Weights of a small GPT-style language model, trained from scratch on English Wikipedia: 4 heads of 32 (2 for keys and values), 8387 steps.
Each number is 128 + 32 x the weight over its row's rms, rounded and kept within 0 to 255. Layers, rows and columns count from 0. Numbers have three digits each. The size before them is the row's rms in percent of the matrix's.

# down: layer 2 MLP down (transposed), 256x128, rms 0.103, rows 245-255, columns 0-127
# gate: layer 2 MLP gate, 256x128, rms 0.106, rows 246-255, columns 0-127
# up: layer 2 MLP up, 256x128, rms 0.103, rows 246-255, columns 0-127
down245 091:139111147096148144106111141159134148161118178087103119123122147135198128217124172159148155135157141137073128075132136149175145133123117121143085119199145184154155135091130165071122134082154096165136132183090084141179129108131146146193131118122166102098126107105155114128152101141104116106117101151155145078145123147157041123059177135134131119084153116084188131150097113138129058220076
gate246 074:101140115112138152069149134140152091132125110108118105162111124123070116133097121110099090154200130163142142108111153115114143117143134122105139143159130191085177115152100121180141090113063121101143102163132165136172132126140178087158064162088074145125151080180127155145164101109108157097125192149142142142124085146154097149116163160048164172044174089111194155079161135168163178148186
up246 076:180125165101105161097136116146138157088131117125124137136129116182161126142145151122117139131153105137156130037155129144152048092164148144116146086138095172167072126169167134084102095146141114129101146135086130154089084166157101170169134145041181121109144141194158068115143130163152129118201108132130086110146112129124112118141108053170162162107076084130107111158193182138195136160162
down246 072:118117095112139107089145105127143091150123138147131095121042145066126150166117111114134073130203149189144138128125149099055115182171156093083124129078145170140151126079111075143150128137134130169197105173164082189132147070125187130147039071136153115136125109198153130137163147115170166105081123168102153106131089086141135140139124166082120152100153093146166134119098105134145149145097
gate247 084:099078059143152095102129148132139125134109170123134143130112132144133153134146148125040154117088167152134162151139098082120100077076094129069075173139077123189129117117135115108166200130125131165168110136143105107195147107125149096121079125150205158130122142129108089118070166148165127102138117124133186082126162122113202115129143072211070147112049118113123107117074106141133129115113
up247 083:090114117102162153150157111137102153101136110128116093176123094195124106094092148094126133133154114124132140150148143114111125088085129073079131154134098160197144132104190174076063096201062087161119147098079127180159105122128185097149123149156176150099143123123089090153121164083097184134156131088141160103140147126089159115086143118184120125058068156152106128119132047082170142120124
down247 087:146147102168136133098107121148171137108112169099129140177176121175117132168118188070136097126150135131128209113141107146102144153072178176113080118156069141161140181139154146094126093134156122186101156120120110169142137097157156161151163161124165159114126157098084066157107168121103117045092096126097151133156170099089145131111125112109078131063120176112133133084093064122191129113054
gate248 085:134120145090141147160102143105128142137188114143126065124111196189177120122134143154111132124121135104177146101100191220152139108153144116172092122132124159149150103132110110146141111128149078119098081071174087113099085086094085149162104150154206125148120129133181180150169149129119103114181113115165054089162200121117191077101114099144126102139075144154139160122175156079151110135107
up248 084:169156085146092132095136112119062086102104166159118121141178112099149146097154108077099138075119110112095114170108105105143159145110150139089115142181137149101129100159162164083145146089084115155120086174116121083091112154134077095096148128122129117112135166107048103133153162169139138166122155119152143203068134124128064102072169195164168093057152152111150138077054164129083133140143
down248 085:179111128090075068158103144091130081136096072154103113124213106066063121113093097122119102108185142107117111138073130122164165086158120101155101112128137122143173128108153120089153099161101081123138168091088125050140087144133129070174132198133103097107156124151096072128161174088107097213113145131122124119116120141145105049138183167146110126106141164132145129103143158112091118155112
gate249 111:074121072128159067165102133129174132114131175133125120077149131102141082122131119126122111112153161123126143141099150107133078111079155156125104072196086120150082136147099124157142117097107207176158131147151074157166124092179166184100169104201153178129098141134164123119121104193069095158066108115133077145115121125118120131107167085174108160137190159126136158086149063134077145153144
up249 102:140135101135147105126136091043115119076147168134103132107173142083147137115164109090107105164127081099128130120061184139149117117161130219087086099165062095167103111176102117103160123133114173134184094130130108135113110167148205175125220136113177155112093096120182124102127087129128111100122127142144094159167141102097103112116138171120152122174150177143122081096097061106146135147170
down249 103:071165146072147107082136139114139105110139120078142151156089146140137164112173073086079167170173138170122171104145129093140121161170113180061113136160090133140099152146080184169111114174111140133179112110138160101150157130128138166071145184096182150111058124189136155137095098116152104036158109177193078091128148108109108169148131110162100124138129120150111114090102175150106108152125
gate250 091:127169134091146082125103124176142128100087213134143122154147131106123150135103098134088115084138145119122164092185151102089094139149119122112099156139098114149084143146092117092146079138116113101147170190120088031121092119157074103095155152098156153147168225106150152104144128132059101147132091186122082205142164123112097049103113145130109122109114114091176121151086125107186136111127
up250 096:142188149104067138100097137153146123155062140178076114115130159144152184129141153137086139146125153141153118060079181117076106173097128139121081142132137143145107114130118113120170120111118198130164113070160137124048045084114089171100182130108105121085130179135080147086169137121138173126131192106148143182082097098154129118115152205091145094101112113141132137125134097189147120110143
down250 093:168104109114082057111101094147116161157099164165179136125231146056143133136127156096127163138149092158137136131147114143137100176139166104147131162095097162132191120031171122137199153133159126162148137134141186120133105124150098118117152125130125080148122090139097136101147113087123053050173161118120098108115067126137105103137099102158160091102118142145116164124169137153143200141171
gate251 104:095138066124150185063176116101164141065151162143140123166130160117126079117112084141088073133090087079165124186086123135107104147159116128115182089084106131096149131134099143167105086156166127093118100182147183192119084130152175116060128101138151118131124105158092146192129115165130122139097110155122094175175151142095133170120056140144132085067062122078128117125130152086139145131111
up251 104:146114120150166113141123166152185088121107125133095113080195136159129144093104175111179154108108133170068146162110125091139126126123135081145112147166131137126101076114149094033136109149118159183131145075161123084120170085127081151176098134183119154146090129159123098093200081118173121135133134078203172053148122120159089108106142116074144077174176153096085137116163137119149115141142
down251 111:128083105120103156167126143125162098167107135108079109103192144113130122115092228129189155115126144115092087161146120084123145083115135165123138151146117171122108095126126108093178145113100147086064142108158140124146153115125163127173115116173104128116115118117101139094165114123119139247145148142207142123094108159192144098123180156087143081155174118105126175094125164133130154147026
gate252 108:142124107109086148144142137133146090135113205128128111178141198089101139160150058122093121084086197158129105169141171064066101159170079130102097173141141186115105118070099109162093100126111103149155150132179163105103080077153108143104141114130110099128078117132107101116181068127123169124065121132106146157082133125130110093082113128098106042094141111094113149122115146137183170107121
up252 109:111106157158112098125105153176088130128125058141142096192086131184164154121149110141159151046095132192064139130112093151123079099126136113088148155187160101144172142187120180158144169156157142168108121139168124081162129109109189102120143120089140137098127131154163078104078158171149196156160085124106134168090107128151103116135118088118133093106117107070148153136163201176108151105158
down252 108:091130121117115107141120138134176098118159101142141115184143070158154103173068087117096122076166053194132096162109125140153091100154032141105143167128115152112100125157128103184139127089138123130162121130096160133100132097045141200141182160174154104111096117132117167153175069123131179134154115091117098152099072103106117089194132101121124106133075154143106169102159161131149179146154
gate253 072:158188128115124154132171127131135152144113194103087117108139182072114108110151125152121101161167097147143080150101173067100123147139136094135079151121162106131110112132057095115128077109215118157055176086133129136123162107169176137120158085096127115133128044157158084117075160132145166117169190137114137066131151134073200138109159112077119172153127117105087120164127100085132138132144
up253 073:120148095098141176105157090096163132115121170185137172083132168118129070112166101098070104118115106154147076174071133111152129112143117115116055127112154127166089091197112101170166114091114107123153132117079139146131116146164129145126133099160073066166080071165152075161108121146135238110121148115115103103154067135098104158114176140122119094119168147157157088125119060135144129118077
down253 070:107141136096156161107151075143057153129178166127155124129135090144056111143131123086116121149107140137121158125118129091142106061127112127131113184078174103128112140134163167087127129135145128199118079124121124206111075159094129106108116114099126126106142064139115124121129137150111136130075052096128145104126138130152172108062163068052085054117143085107126077115109135069148118116038
gate254 113:139121104121170117113124139128159150142075136160171120132124171167110073135130137122102173145154152118189159101082173090144104136166088155207153063105184125140067149170136131106144097112139140087083140123139148127169162114146117176183130118176089152147106085162101146178105103156191090149108130133136093093097132126136135113221071073154093193096085101189138123088156131109142091126109
up254 113:144109169113081111080180166164057175123102133142100154052135148113140132164143088066138038093151109104107148150157134081143105053124125125114170120131105101161102157161135166137110141148141142023147134116141121100103065111114090052161111157111141140068148154146154084154119192131146126128162150137112156142162086119122152105131074131126111090087118131178100122163089128126117080095126
down254 112:184099111122125116151144137171171208141113158104126097122120164176087133133142091119116105159127120136122193102107156120182142124147081136152074087132120153185123138196129149084069143123119133088096154116075134128173162104142071121210130137119136143116099091127115137201110145178160128060088104155112084144112101144150121100127095096110094144126119152136160129101099105133123081152255
gate255 092:138186164115107123153134161099128110152090116111157108171158212158110131167104169127132156138131055196082119116156173097143108119077117119096181142127128094131137111097117151141144109184126134165092095069139131177087136135132120104141108122128043124168170083148107153180126112121131162142125113171057093100106119059152106146092109133156117132115138114153242109115168197130163105109133
up255 098:119146130106072126099084120148151168143130149129083097156150162173134116156120145160147172158169149116144141166189152144130128181114098051158147093187138132103107086092120125126099123108132156141065125078144108112166113075132097133100094165125127119091154069151060091163115153128133157188103127080090141145123121144100196118108116117173125173154115088109172176088195158094221126166165
down255 097:124174115098127126114185144143077128180095171154155164111155127167099168158125087132148082109089127203128145168135199104085116205125123168132148131122153115140096114163097162111116075145154161055158106133118121128144144129043131104148104165093120135183110081089128110132159078133166131125140148206096082112120115110143130138097099100146138142104077175161076126134060114168118096122196